{"hidden_size": 640, "init_std_down": 0.00406, "weight_decay": 0.14, "final_lr_fraction": 0.0}
Each number is 200 + 20 x the weight over the matrix's rms, rounded and kept within 0 to 999. Layers, rows and columns count from 0.

# layer 4 MLP gate, 1728x640, rms 0.0507, rows 1144-1231, columns 480-559
167,257,198,207,210,166,170,160,220,234,170,201,200,224,193,189,203,195,219,194,192,177,203,223,201,224,229,208,181,212,236,169,208,235,213,230,190,188,193,178,217,214,216,217,189,202,219,200,197,244,234,229,211,206,176,183,185,199,205,161,209,198,181,213,130,159,203,190,175,210,202,192,180,182,203,179,201,171,178,217
195,233,187,177,215,208,179,214,200,194,193,210,259,193,217,193,229,195,209,210,236,234,190,218,195,197,201,200,211,176,214,194,211,196,225,194,196,189,231,221,200,194,224,205,218,214,191,170,204,149,196,186,215,224,213,179,209,177,212,142,208,197,183,205,173,213,218,179,181,217,226,196,165,230,228,177,238,192,175,176
219,235,191,224,217,250,193,225,216,194,208,189,238,195,203,221,195,193,217,202,196,186,189,217,186,176,184,182,214,188,218,191,202,234,176,210,208,215,201,166,197,178,245,194,170,165,177,193,190,189,204,194,209,194,235,209,177,226,208,200,172,188,219,185,177,187,176,232,187,204,203,169,179,171,206,205,230,227,179,213
200,230,202,200,225,227,174,205,208,215,221,199,221,182,188,217,220,217,208,205,199,216,200,236,190,199,211,177,189,210,209,202,218,217,178,185,232,216,206,159,187,190,182,218,195,214,194,170,222,205,223,197,220,245,180,209,192,165,185,206,168,157,215,155,219,181,189,206,188,177,200,201,172,177,173,191,214,215,211,171
195,209,189,181,186,165,170,227,177,198,194,219,230,216,172,221,205,191,206,225,178,218,204,244,209,195,217,226,181,196,210,206,204,219,199,207,165,177,224,228,214,218,202,195,187,196,219,208,192,238,210,223,213,214,189,199,183,221,187,167,193,205,208,231,199,185,200,205,201,221,204,210,211,194,229,195,206,189,193,157
197,197,228,199,196,175,222,189,179,198,169,235,183,222,195,190,216,185,215,233,210,208,203,222,220,189,188,210,179,167,174,197,192,222,194,187,226,200,190,201,228,190,194,220,227,216,181,184,235,221,178,197,232,206,200,177,191,160,183,211,184,208,186,204,188,206,180,199,226,184,205,180,183,220,179,167,206,212,182,195
189,218,190,212,202,154,225,222,189,171,196,184,218,207,166,219,210,176,191,240,187,185,231,204,212,156,189,184,210,168,211,241,188,193,232,176,223,203,210,196,171,205,216,208,213,186,210,205,221,236,251,182,184,197,197,185,199,256,198,211,193,195,195,189,227,178,219,201,203,193,188,201,230,202,177,202,186,209,194,220
194,223,189,207,189,194,209,180,208,210,192,233,188,192,215,190,222,207,194,179,218,232,217,222,204,205,203,219,204,197,175,180,226,180,200,172,213,182,185,173,175,176,156,222,229,199,199,223,180,160,195,207,171,187,218,227,174,202,196,212,196,169,175,198,196,217,224,209,218,208,208,189,219,194,196,214,215,192,213,187
221,189,196,194,199,206,219,175,189,167,187,197,237,218,211,159,237,185,195,205,225,191,217,202,220,167,205,177,210,189,210,212,186,224,193,216,224,207,207,187,201,202,230,218,177,176,202,208,209,174,189,169,186,186,192,195,221,198,197,180,217,236,205,178,208,167,216,185,202,194,209,214,224,182,220,192,201,194,223,182
195,225,192,235,194,168,202,228,214,203,204,230,207,219,213,197,191,197,251,217,190,212,219,224,206,193,215,175,202,196,204,203,214,188,242,204,215,188,213,205,178,210,164,211,232,215,185,187,207,213,231,210,205,201,220,188,204,172,239,206,180,200,217,192,217,170,217,196,203,217,209,197,219,201,209,173,188,201,222,219
209,198,175,219,174,173,190,199,221,201,202,208,172,173,187,233,199,210,232,218,172,168,239,215,218,214,200,191,166,192,228,187,206,179,225,204,250,212,217,219,216,236,189,198,193,175,213,205,217,178,219,194,177,202,175,203,193,203,215,220,208,215,216,216,233,179,189,160,218,205,215,196,215,181,223,206,190,168,197,225
192,234,195,180,214,215,209,210,233,214,166,226,216,217,209,180,202,171,180,209,187,219,194,214,189,220,193,226,232,199,200,248,243,213,198,168,180,180,174,180,187,186,202,209,194,206,183,187,210,183,198,168,209,171,207,238,174,208,190,209,199,237,217,208,225,197,205,195,223,201,200,190,200,210,180,204,168,156,190,202
238,187,195,205,191,187,242,188,162,168,199,208,209,234,188,214,201,196,217,180,191,190,240,182,187,178,180,188,180,204,175,197,208,197,245,221,215,207,193,222,189,210,218,206,176,174,216,198,179,190,189,171,204,178,212,197,196,197,212,199,189,199,229,201,180,205,204,180,208,186,192,204,195,178,193,200,190,192,193,221
208,192,184,189,229,172,210,199,193,199,217,207,212,169,233,226,201,195,212,187,164,211,207,224,184,177,209,166,198,197,201,177,213,257,190,198,216,191,175,181,205,237,206,191,187,171,205,177,222,223,209,211,170,224,219,193,180,197,214,185,200,188,216,200,233,163,165,187,189,203,197,197,207,197,190,190,232,206,181,195
195,185,210,209,194,187,185,213,221,198,183,216,208,203,224,198,170,208,211,226,173,207,189,204,185,209,195,166,212,214,175,187,224,181,181,213,213,207,231,205,190,191,217,195,217,188,232,218,187,220,209,198,220,203,189,210,191,205,235,195,192,221,213,199,175,195,183,191,200,209,203,198,217,191,191,177,258,191,195,199
184,215,202,193,211,184,232,244,203,205,225,198,212,191,234,198,217,169,197,228,160,197,225,192,188,161,230,204,223,202,196,226,225,218,187,212,216,173,194,231,189,180,225,207,172,203,204,244,253,198,179,167,213,248,171,190,182,229,197,193,190,182,213,158,220,164,180,207,222,215,246,177,222,216,178,193,174,196,239,173
179,178,194,197,217,164,217,209,194,174,212,217,167,204,181,187,206,191,213,191,196,191,180,196,228,239,191,174,228,188,197,208,188,221,241,205,237,186,203,236,216,215,175,234,214,182,189,195,205,164,222,168,212,214,226,201,210,213,199,216,219,207,204,223,173,185,198,211,227,226,183,179,183,205,207,181,211,210,236,146
194,151,213,224,238,204,216,186,188,210,204,205,212,213,165,202,231,231,203,203,208,212,237,174,238,221,178,204,229,197,201,160,222,212,193,235,186,189,219,207,209,254,175,217,202,232,155,195,210,199,197,193,179,213,212,194,183,235,193,192,206,219,209,247,212,192,201,216,207,222,189,185,232,225,209,211,201,217,165,216
201,203,226,177,212,240,199,193,227,205,188,168,208,210,219,204,233,205,175,179,181,205,220,221,187,181,183,210,225,203,163,186,238,200,186,193,164,219,197,190,201,197,172,207,185,224,234,197,181,219,225,186,215,221,214,230,208,224,176,207,215,193,181,169,217,217,209,216,209,222,170,149,221,205,206,215,188,221,192,226
194,205,218,168,239,204,189,222,222,194,207,199,210,160,209,226,179,152,243,185,190,201,193,209,190,183,244,219,213,195,198,247,194,228,191,177,202,219,171,183,199,195,209,186,181,197,214,232,182,198,224,216,215,220,228,258,177,199,217,217,214,234,197,207,187,176,210,200,210,202,227,195,203,192,200,176,198,178,184,198
180,244,214,181,179,188,188,222,179,190,213,248,239,213,193,198,209,196,232,218,187,210,192,199,206,206,181,199,226,183,187,189,216,215,194,226,156,163,184,203,209,174,182,196,191,225,229,205,176,167,230,172,242,220,250,183,218,226,196,176,153,228,223,193,241,193,211,204,141,157,215,223,204,185,236,182,229,205,252,165
216,175,205,175,228,197,216,207,218,219,190,206,200,209,168,192,204,214,208,222,168,193,193,203,220,200,196,209,205,241,213,235,180,214,214,185,249,220,214,218,217,180,214,216,226,202,191,195,206,188,230,243,152,157,210,194,178,218,199,200,222,203,205,209,237,167,218,201,206,171,195,221,200,183,185,194,227,209,187,174
198,221,223,198,199,197,213,203,207,207,192,228,211,196,221,216,160,206,228,206,164,215,199,202,200,166,199,196,219,209,190,148,193,216,181,217,193,214,224,170,187,199,256,211,171,181,192,216,206,223,185,227,222,184,227,193,187,194,223,193,223,225,190,203,192,224,204,183,212,220,204,202,158,196,211,220,194,180,214,210
185,191,181,211,204,212,181,185,205,231,184,224,199,186,198,189,183,200,213,210,175,177,191,211,197,168,219,203,193,213,197,183,173,179,220,201,185,229,188,223,232,174,201,244,222,207,224,230,212,197,173,180,181,209,181,216,229,222,221,212,232,228,182,190,231,230,192,219,218,206,249,185,199,185,174,198,215,212,207,183
214,212,207,177,235,204,186,278,199,200,234,199,247,211,169,238,193,204,219,182,202,221,150,219,222,215,221,167,212,191,185,192,224,234,228,210,214,210,224,210,229,212,195,209,187,193,199,179,202,213,202,126,228,180,218,159,195,221,205,217,216,181,198,215,207,168,223,218,174,238,166,208,213,210,184,214,209,190,182,191
162,217,208,173,195,184,179,220,195,185,175,207,187,223,207,187,192,182,206,172,176,208,208,225,216,181,232,209,151,204,211,176,200,183,226,207,192,225,184,243,204,217,201,213,216,175,174,192,203,210,201,253,189,169,213,243,203,209,171,191,192,208,207,194,205,196,184,195,171,204,237,228,186,200,198,224,180,192,184,200
156,194,217,203,235,181,204,230,200,187,217,191,200,199,231,187,210,213,196,230,201,233,167,179,201,205,225,203,199,177,161,214,190,229,198,180,184,214,233,201,223,204,200,173,175,176,193,212,179,190,248,159,210,199,197,221,188,200,203,196,197,200,203,200,206,210,181,232,214,212,189,187,223,215,215,194,206,243,185,195
166,192,181,183,184,222,177,217,191,207,205,187,180,208,178,225,211,206,197,203,228,210,247,189,219,180,233,216,188,180,194,243,219,209,184,204,209,226,206,172,244,168,186,235,203,197,230,189,191,213,238,232,199,200,175,207,202,217,211,174,219,209,240,186,162,199,222,201,219,194,187,211,234,189,197,201,221,183,209,227
186,196,187,207,187,236,245,209,187,177,211,200,203,201,170,199,146,198,192,169,216,220,221,188,226,194,190,181,227,186,171,206,205,210,218,209,203,183,195,213,191,230,193,215,203,148,196,211,190,197,172,184,185,200,178,207,225,204,191,204,171,202,216,215,223,210,193,217,206,237,198,220,179,202,180,182,165,167,196,218
195,202,177,192,199,198,193,253,195,185,186,198,180,214,194,183,218,191,201,220,216,212,234,207,194,176,177,220,195,149,217,200,227,195,207,218,207,219,222,195,217,217,172,236,209,196,211,209,210,196,212,215,232,193,190,208,205,209,219,171,206,208,172,186,179,215,191,196,211,185,207,192,203,200,188,234,189,194,205,196
214,203,230,242,174,194,210,197,170,214,205,211,196,233,207,203,192,205,195,190,172,188,177,176,234,212,209,174,230,193,220,200,204,204,215,190,231,193,194,191,236,228,185,209,200,180,189,211,197,203,229,205,175,181,212,217,203,201,170,204,191,196,203,218,197,237,190,207,163,197,228,188,219,220,203,184,203,206,183,217
199,228,187,224,176,152,177,242,168,218,196,186,184,220,204,180,209,244,167,196,176,204,189,230,214,227,201,204,221,226,199,186,213,222,174,160,231,212,214,177,183,174,180,236,193,201,192,186,212,212,232,197,247,215,225,223,235,197,148,165,169,211,194,161,224,183,170,197,179,219,187,193,197,172,185,184,187,209,171,197
230,216,189,233,152,161,207,221,192,188,214,228,202,199,165,209,170,199,228,208,195,187,204,172,219,200,197,235,187,229,195,217,207,213,220,192,200,192,185,232,203,213,213,212,202,203,191,219,192,214,189,178,198,192,171,201,156,220,176,200,207,191,234,203,187,182,175,201,173,184,196,170,234,178,209,205,222,195,222,205
197,203,252,191,245,203,252,205,185,221,233,186,223,189,218,217,225,221,227,246,203,194,178,178,191,174,218,204,175,194,202,207,193,239,205,186,197,237,185,189,174,180,228,224,211,186,188,192,213,214,233,194,206,236,188,223,225,219,206,189,199,230,187,173,224,194,215,199,164,193,190,226,198,211,209,212,200,194,208,212
220,195,203,185,236,167,235,192,194,220,223,215,175,213,200,162,169,206,190,228,238,184,188,218,186,207,203,219,203,217,195,152,203,207,200,165,211,184,180,232,185,221,190,212,216,157,196,193,162,225,116,216,183,174,220,204,206,180,193,199,170,203,192,172,193,189,151,198,205,192,174,194,205,202,235,173,177,169,184,179
192,235,180,195,184,165,177,188,207,229,230,214,220,202,170,192,238,210,226,163,196,209,208,222,229,207,201,211,199,231,211,224,189,226,198,175,187,193,228,188,212,194,224,200,187,180,188,201,206,239,212,192,182,157,225,211,191,223,176,215,209,199,210,208,235,198,180,232,233,188,224,150,220,207,207,215,215,195,218,195
170,197,216,184,204,221,182,205,194,203,201,163,245,189,225,182,156,203,181,193,188,209,165,215,208,196,217,196,215,199,210,203,196,192,190,196,198,226,189,178,189,182,241,171,193,214,208,201,235,221,191,192,192,212,180,176,218,174,163,190,228,200,212,186,208,175,171,210,253,203,197,203,185,196,175,197,210,226,219,231
186,217,232,197,209,198,199,232,219,255,211,192,197,181,205,183,175,174,197,207,188,222,220,159,205,196,200,182,159,171,149,153,227,228,174,215,210,178,206,218,186,197,172,203,186,194,196,233,186,201,195,200,216,222,200,190,174,169,180,200,188,194,186,231,187,178,192,215,189,196,214,187,216,191,224,215,226,190,163,208
192,201,245,176,236,181,160,191,177,222,229,167,181,174,204,216,196,247,222,195,208,231,209,245,199,159,201,175,181,210,172,201,208,225,225,234,200,220,193,218,207,189,180,247,203,176,216,211,197,222,224,215,192,226,227,205,186,203,201,192,186,220,232,244,190,197,227,200,183,169,210,211,175,165,206,182,193,172,183,161
204,200,194,201,171,221,242,197,209,181,219,198,186,243,183,226,172,217,198,204,245,227,232,252,224,177,176,203,203,220,212,215,154,203,202,174,202,196,193,163,216,236,185,201,202,171,184,188,191,209,222,236,185,215,218,198,232,207,152,207,197,205,168,218,183,177,206,206,197,210,191,225,214,187,218,230,202,185,220,186
194,195,207,194,225,191,194,184,242,213,202,221,181,222,193,211,212,220,181,206,207,194,192,205,205,179,177,208,225,187,175,198,232,182,207,180,212,171,210,251,168,202,172,218,177,149,227,243,196,204,223,183,209,189,226,214,200,179,217,247,165,185,172,229,182,230,166,223,190,196,219,165,238,204,228,184,233,157,178,168
189,217,203,201,207,175,231,194,196,191,163,183,188,212,184,190,223,205,245,171,173,185,179,188,161,239,228,189,214,230,197,203,173,227,196,195,185,220,235,206,200,222,201,172,218,203,220,233,221,200,221,235,197,170,197,219,206,192,199,200,161,198,201,228,161,227,175,213,177,178,230,174,216,217,187,191,208,223,184,172
222,194,219,171,183,176,172,212,207,214,169,212,230,190,225,212,215,237,206,226,201,206,216,248,195,233,214,213,189,185,210,194,199,199,228,228,210,213,164,208,195,204,191,188,211,161,184,212,214,237,210,172,178,197,213,188,184,204,196,205,219,183,195,179,236,140,181,176,179,208,218,167,197,208,247,165,211,218,205,195
185,221,185,208,193,216,187,205,187,230,181,192,225,224,177,249,197,203,199,193,225,167,222,159,212,194,198,217,193,208,174,172,187,195,153,192,231,194,188,198,214,220,212,206,215,215,244,172,221,208,204,200,220,221,265,191,203,197,196,172,178,191,223,202,195,189,200,192,214,214,188,199,215,225,204,210,174,209,166,203
194,232,218,151,206,189,174,200,205,196,208,202,216,225,224,210,199,218,210,197,232,240,201,210,195,186,216,217,176,172,200,198,206,219,219,211,209,195,166,195,189,204,206,238,207,231,181,198,216,201,201,186,200,206,181,195,203,186,189,178,199,202,182,209,195,193,207,193,184,199,215,201,201,196,211,221,204,171,227,185
184,227,187,202,203,173,189,205,194,208,186,199,192,201,172,230,233,215,195,194,185,171,184,201,258,199,181,202,219,229,225,173,197,168,220,193,171,230,194,219,222,193,201,222,243,210,222,197,183,201,200,208,193,184,165,222,235,185,197,165,226,186,201,179,191,204,187,186,202,171,199,227,197,211,201,228,210,180,172,218
204,216,232,177,179,226,210,191,235,210,203,222,236,224,213,208,191,214,221,167,181,210,201,186,212,182,207,221,165,196,239,224,188,186,200,197,190,181,198,164,191,233,172,213,197,225,222,208,234,223,232,165,228,199,214,182,184,187,191,191,165,198,233,193,168,210,208,205,172,228,230,219,207,207,231,193,202,219,218,228
207,177,211,194,197,177,199,205,226,193,210,179,263,172,229,214,200,210,207,189,199,217,233,210,213,180,187,190,199,172,189,224,192,219,194,225,199,218,171,187,185,180,198,224,174,203,161,202,196,188,233,228,161,214,192,218,213,225,184,195,214,190,216,185,187,187,209,235,193,172,214,191,192,200,212,216,206,182,211,178
201,219,225,198,201,172,191,232,206,237,190,226,223,203,195,195,198,186,245,204,161,217,211,200,209,167,225,203,159,183,189,217,203,195,193,206,223,218,183,206,229,217,193,193,194,225,178,202,225,208,210,197,179,196,215,220,186,191,184,194,203,198,214,201,216,186,222,200,173,183,258,200,183,202,217,182,227,217,205,203
192,238,213,200,196,209,199,216,175,203,221,211,203,208,208,217,185,209,206,182,221,219,184,221,196,172,205,194,214,182,177,227,219,214,251,205,196,187,217,186,233,200,197,203,227,222,173,187,199,203,183,202,174,178,240,228,198,231,181,217,192,196,191,210,185,184,205,188,201,157,221,207,198,219,180,185,199,208,211,229
199,220,205,222,182,198,180,203,182,207,200,226,216,212,186,205,234,188,199,179,187,196,185,186,199,208,191,184,223,211,197,202,211,206,189,187,218,219,218,218,200,167,218,216,223,186,211,206,185,181,191,202,183,207,182,228,193,212,200,207,213,230,189,178,198,197,187,201,193,178,209,195,205,187,175,203,186,211,198,200
231,218,246,179,221,168,175,202,192,232,162,229,199,196,189,203,203,204,218,204,164,205,227,232,198,198,194,228,210,228,193,170,193,195,205,219,188,230,171,213,183,149,185,229,219,200,197,207,181,176,208,203,224,156,201,182,169,222,181,220,210,215,190,197,222,189,228,194,180,178,206,174,217,190,228,178,215,201,164,191
209,195,207,223,188,183,194,213,181,183,196,172,182,180,223,180,176,193,222,190,189,172,192,197,198,190,229,184,196,199,163,229,223,200,222,183,215,198,224,196,215,192,142,212,189,210,254,178,203,222,193,203,225,205,165,174,196,198,183,184,213,223,179,190,188,193,194,208,194,194,209,197,193,213,166,188,187,201,224,199
183,170,205,202,188,220,193,193,166,184,176,194,223,201,221,198,226,218,221,177,172,215,209,226,214,172,231,214,187,252,176,194,194,210,228,204,216,221,193,199,176,214,218,197,173,195,217,159,205,184,209,236,190,234,206,229,204,202,165,231,271,233,174,178,195,147,195,183,206,188,184,190,199,202,219,192,239,177,226,224
211,218,174,157,214,248,193,211,197,201,210,180,219,228,222,206,187,220,172,157,213,199,198,212,230,208,197,240,246,199,184,216,192,203,197,248,200,196,181,177,213,199,212,202,175,197,189,191,170,188,224,207,240,228,235,207,194,239,187,189,209,180,193,173,198,171,186,163,211,224,241,194,222,163,221,198,204,189,220,176
190,219,215,202,210,190,180,231,182,194,227,210,196,224,189,199,193,218,209,187,244,223,215,187,166,214,180,175,180,203,191,178,192,172,239,227,209,191,212,227,196,206,185,173,201,201,161,198,210,210,226,186,195,185,205,198,192,184,201,193,172,208,211,187,190,178,172,216,188,223,191,195,221,181,207,188,229,205,213,218
167,211,189,174,215,147,190,217,205,190,207,174,185,193,198,182,181,181,195,208,202,217,158,190,224,228,185,185,205,212,201,211,201,213,197,200,185,190,219,236,196,216,191,208,205,193,183,224,212,221,206,227,186,199,200,210,166,179,193,173,192,182,206,205,180,200,235,210,197,203,195,228,213,212,204,197,196,213,208,231
199,198,232,200,179,169,217,212,225,229,219,187,196,205,229,181,181,205,224,219,210,200,212,233,220,204,182,168,195,181,167,205,203,203,187,199,198,169,173,207,185,218,194,183,186,185,197,208,198,214,179,208,190,228,194,250,187,210,183,164,221,210,208,204,184,171,176,186,207,209,190,194,214,205,192,224,182,204,174,188
207,230,223,193,233,176,176,199,256,199,195,202,169,193,192,201,183,221,217,203,161,234,229,204,188,222,185,248,160,226,207,214,210,224,180,171,197,192,181,206,202,216,201,182,205,196,184,255,175,196,233,164,213,249,208,181,200,215,199,165,166,192,187,179,198,204,174,189,216,213,233,187,199,163,206,199,215,232,205,196
219,178,209,180,232,173,224,191,199,202,190,205,160,222,182,190,220,187,194,207,213,238,209,191,193,159,228,229,142,181,238,205,208,227,260,182,183,192,208,217,180,241,205,209,217,222,188,203,187,164,201,226,234,198,186,179,185,195,237,173,206,214,205,221,170,194,233,216,207,166,200,193,231,188,239,198,180,187,254,203
208,221,191,196,221,168,152,196,186,213,203,195,238,206,219,221,178,175,228,212,213,202,171,235,177,196,195,192,221,189,195,217,186,242,199,203,226,230,227,166,178,231,211,202,180,184,212,180,187,187,215,227,198,234,189,208,180,238,210,175,193,221,225,186,176,179,157,195,182,152,223,204,250,222,199,230,216,206,205,176
211,218,162,251,189,187,207,185,198,181,220,194,217,228,209,210,228,206,206,187,177,222,173,189,168,193,189,193,205,180,212,204,210,198,203,191,211,198,203,225,185,228,170,199,189,221,211,209,209,200,219,183,214,177,240,212,210,161,227,230,165,190,189,253,204,181,193,190,199,202,168,239,193,217,203,184,170,215,187,226
194,240,207,190,221,181,180,192,202,199,161,225,179,171,189,191,214,204,194,200,216,205,205,222,226,171,187,191,203,178,226,213,215,179,216,151,185,196,157,171,190,218,181,209,219,214,226,172,217,167,236,188,216,201,223,192,184,201,187,183,195,224,178,188,147,166,200,250,176,182,200,193,138,184,169,222,226,157,199,220
174,199,202,185,183,168,159,201,252,220,238,207,219,203,219,191,193,217,169,176,159,191,218,206,166,223,201,222,209,218,177,185,183,187,186,200,202,214,207,208,226,177,196,179,175,175,190,187,212,182,217,196,186,207,196,204,190,184,174,211,204,172,220,170,205,163,201,189,225,197,242,205,227,203,181,197,189,195,199,191
182,221,223,207,227,196,198,214,230,212,171,195,206,221,241,198,205,219,238,197,221,185,196,228,194,176,206,174,197,179,207,232,216,235,220,222,176,173,219,170,220,171,184,197,170,191,185,233,228,179,205,203,154,211,190,222,238,210,213,232,221,243,184,213,189,194,237,203,182,201,212,214,202,212,206,183,191,208,214,159
188,206,210,215,215,174,201,185,219,196,202,195,226,188,196,207,225,168,232,202,216,225,209,207,177,160,195,180,239,184,210,195,182,209,203,209,209,196,178,202,155,197,192,207,220,182,204,189,198,198,200,195,160,223,202,198,189,204,260,209,184,164,180,154,173,183,183,187,176,180,185,160,204,203,202,203,207,203,222,205
169,190,204,219,223,211,221,182,167,177,205,211,193,193,216,211,180,213,207,206,210,214,208,187,211,165,211,194,200,180,204,207,190,176,256,175,195,193,203,184,192,207,174,225,165,201,191,217,195,167,169,174,245,191,227,170,222,194,204,186,216,195,223,190,202,193,204,205,214,206,207,199,218,218,242,184,224,165,202,206
207,186,206,201,190,243,220,214,211,191,177,183,200,175,184,219,175,214,197,171,189,210,207,189,185,198,226,222,189,183,205,230,206,187,185,210,226,185,212,190,236,190,184,229,212,179,221,204,199,207,237,213,195,188,181,191,220,193,192,227,212,230,172,233,192,223,218,154,211,209,218,187,221,222,185,173,228,197,163,211
185,191,180,165,185,181,190,183,222,198,219,222,222,209,210,198,203,231,225,214,217,227,197,194,221,202,187,218,219,168,220,189,196,257,216,198,207,216,196,164,219,199,178,194,219,173,171,211,224,204,224,208,195,190,215,191,201,263,226,199,212,198,212,214,167,178,200,166,220,184,159,224,195,180,190,232,219,210,226,231
194,189,195,186,183,168,225,208,182,235,164,200,218,217,169,186,183,203,213,189,174,187,205,219,213,218,180,211,224,183,165,216,213,175,195,197,205,207,213,234,213,217,185,201,205,186,200,213,202,207,176,243,167,191,190,178,192,207,199,188,209,198,219,210,197,202,187,172,170,209,206,195,183,177,229,158,204,170,237,213
199,195,224,198,249,210,193,185,189,205,157,224,220,210,215,173,198,184,215,211,208,192,195,212,175,181,239,197,215,203,169,201,206,207,214,190,215,206,195,219,232,195,224,211,207,174,207,204,211,242,196,206,230,175,186,221,186,180,228,168,172,185,211,230,198,184,184,190,249,192,216,160,221,188,213,215,209,191,222,185
210,202,219,182,240,178,193,219,220,206,212,194,201,194,179,236,179,236,205,192,216,184,187,201,213,202,201,212,219,202,195,206,221,207,189,194,211,199,199,187,204,236,191,190,196,159,222,166,199,216,207,207,182,208,172,246,219,205,195,193,203,219,190,169,219,180,207,185,219,215,212,190,194,191,215,181,212,210,205,226
197,210,212,230,200,229,213,222,206,219,213,203,221,195,204,211,166,199,192,213,202,215,211,204,177,191,173,175,210,191,197,200,177,177,204,198,193,227,197,186,188,204,195,217,170,202,223,208,189,238,186,191,192,227,185,205,219,213,172,203,253,167,235,233,191,202,174,219,189,208,223,197,191,207,223,204,232,223,175,177
209,215,196,199,205,222,219,189,230,143,183,170,203,177,213,215,177,187,158,183,209,183,205,214,215,197,209,142,191,167,234,211,209,234,169,194,164,205,213,182,177,206,226,195,188,176,205,202,184,215,199,191,191,173,206,208,230,168,154,215,209,208,201,194,202,192,193,207,240,176,192,185,226,186,213,242,182,177,196,181
203,202,209,218,205,196,201,209,196,191,182,223,203,222,223,202,183,228,174,216,208,173,235,224,223,183,184,176,208,229,194,210,248,187,232,217,222,180,207,193,185,181,220,225,207,198,215,224,225,193,182,198,200,223,187,245,181,193,188,207,219,217,186,201,201,196,172,190,192,212,188,174,185,190,153,161,192,184,184,218
197,214,201,163,174,186,215,185,202,229,215,207,182,181,179,177,212,212,201,174,215,214,198,214,225,201,215,215,194,217,202,199,232,190,176,186,199,214,188,185,220,202,178,186,225,178,199,221,167,210,190,207,199,211,244,170,205,209,209,229,230,241,202,176,209,181,192,199,198,219,236,200,225,158,237,212,176,196,186,238
204,186,201,181,215,218,224,172,207,191,185,204,187,195,199,187,204,181,206,187,212,201,187,209,205,176,195,204,198,215,208,154,203,185,190,215,185,214,200,237,176,178,241,245,189,195,203,176,206,231,211,159,208,193,220,195,201,190,151,212,207,170,181,199,208,184,184,203,163,194,206,207,167,149,220,156,214,178,217,204
202,195,225,224,205,196,196,197,190,175,180,219,184,188,174,198,176,188,174,214,231,199,194,194,226,171,159,245,213,181,210,196,235,195,218,188,213,210,190,205,190,213,211,226,204,203,234,214,188,222,202,187,180,199,168,177,212,189,209,223,172,176,194,212,198,191,189,182,215,190,200,215,193,203,184,202,196,171,200,183
233,173,189,191,217,195,219,208,194,180,210,207,225,210,211,188,191,229,214,229,184,220,230,211,186,188,212,208,177,185,191,204,209,211,208,197,182,210,185,191,201,229,222,214,190,195,202,201,191,243,201,177,195,183,204,212,227,182,198,209,184,180,202,244,181,186,186,193,187,219,212,185,216,180,233,202,209,230,215,208
179,212,195,188,194,205,183,214,179,195,217,208,196,187,201,208,204,205,209,217,198,197,213,230,197,201,194,213,219,213,182,194,217,208,228,218,194,198,215,210,225,177,215,182,164,181,221,207,236,204,203,156,196,187,235,220,172,195,179,170,199,201,216,201,215,200,219,179,187,218,218,169,185,214,200,176,214,186,196,183
215,209,172,194,179,216,211,191,214,217,196,216,181,250,224,183,218,196,219,168,209,206,205,214,227,201,231,205,203,161,202,198,203,237,202,210,214,205,179,197,216,210,178,198,226,188,206,184,234,206,200,160,196,219,203,193,185,232,187,196,192,246,212,184,186,195,188,204,238,230,191,201,204,238,170,217,170,210,230,183
179,206,239,215,212,246,218,210,206,187,181,186,193,169,198,192,179,208,210,207,227,206,173,177,223,188,184,196,228,186,216,168,189,237,191,168,180,177,210,198,170,178,244,200,180,196,179,177,186,216,173,228,222,190,222,197,214,191,188,193,219,182,206,180,197,198,178,211,235,236,211,182,210,218,192,230,209,229,187,205
162,172,208,243,206,178,230,206,241,170,186,198,192,186,214,225,229,205,231,212,213,218,183,218,241,158,192,214,184,201,211,235,166,219,243,215,199,203,181,204,204,198,220,216,222,182,217,210,203,175,192,202,205,166,179,211,211,205,227,184,231,183,215,196,214,208,188,209,214,226,229,219,178,199,184,173,223,232,187,176
155,232,182,204,202,210,213,217,215,221,176,216,183,216,205,206,209,208,192,203,196,183,233,192,216,200,198,225,240,210,201,182,212,185,197,198,164,207,190,226,199,219,219,179,223,168,219,172,197,162,193,217,241,227,217,240,202,204,197,203,195,179,185,213,191,168,163,227,210,238,232,187,216,190,196,207,220,255,171,190
205,211,219,237,188,201,183,197,204,204,199,206,189,198,221,160,164,187,213,195,210,236,218,210,201,196,189,190,218,197,213,221,205,176,236,158,205,152,234,168,179,195,194,194,188,208,216,175,184,214,198,190,200,201,178,200,220,248,210,219,191,235,191,184,211,186,208,214,237,215,189,202,224,192,197,193,186,200,171,192
201,203,165,184,196,183,208,179,206,226,221,224,201,225,199,204,174,210,217,195,230,201,183,196,184,207,206,189,149,177,191,179,183,198,204,203,204,201,200,210,207,183,216,201,200,198,223,193,196,181,237,170,242,220,196,215,242,193,213,192,167,207,220,215,241,187,198,200,229,155,187,181,205,188,203,244,247,190,217,176
207,233,207,203,224,194,214,166,214,176,190,195,215,215,197,207,222,186,217,196,211,198,175,181,225,219,196,206,180,199,204,245,199,205,218,242,207,164,209,154,235,190,217,207,196,199,212,216,218,224,170,190,182,213,177,221,170,236,175,189,203,238,204,195,164,190,194,206,215,194,230,170,230,192,187,208,168,226,229,163
193,212,189,231,202,169,202,207,228,205,194,199,210,201,205,200,210,157,175,216,210,209,210,257,191,146,207,194,214,184,236,198,223,203,214,199,218,189,215,213,198,197,223,200,220,197,199,173,181,179,235,225,179,192,199,229,198,192,202,195,208,217,176,184,206,207,216,166,213,215,189,211,204,209,193,236,186,219,178,181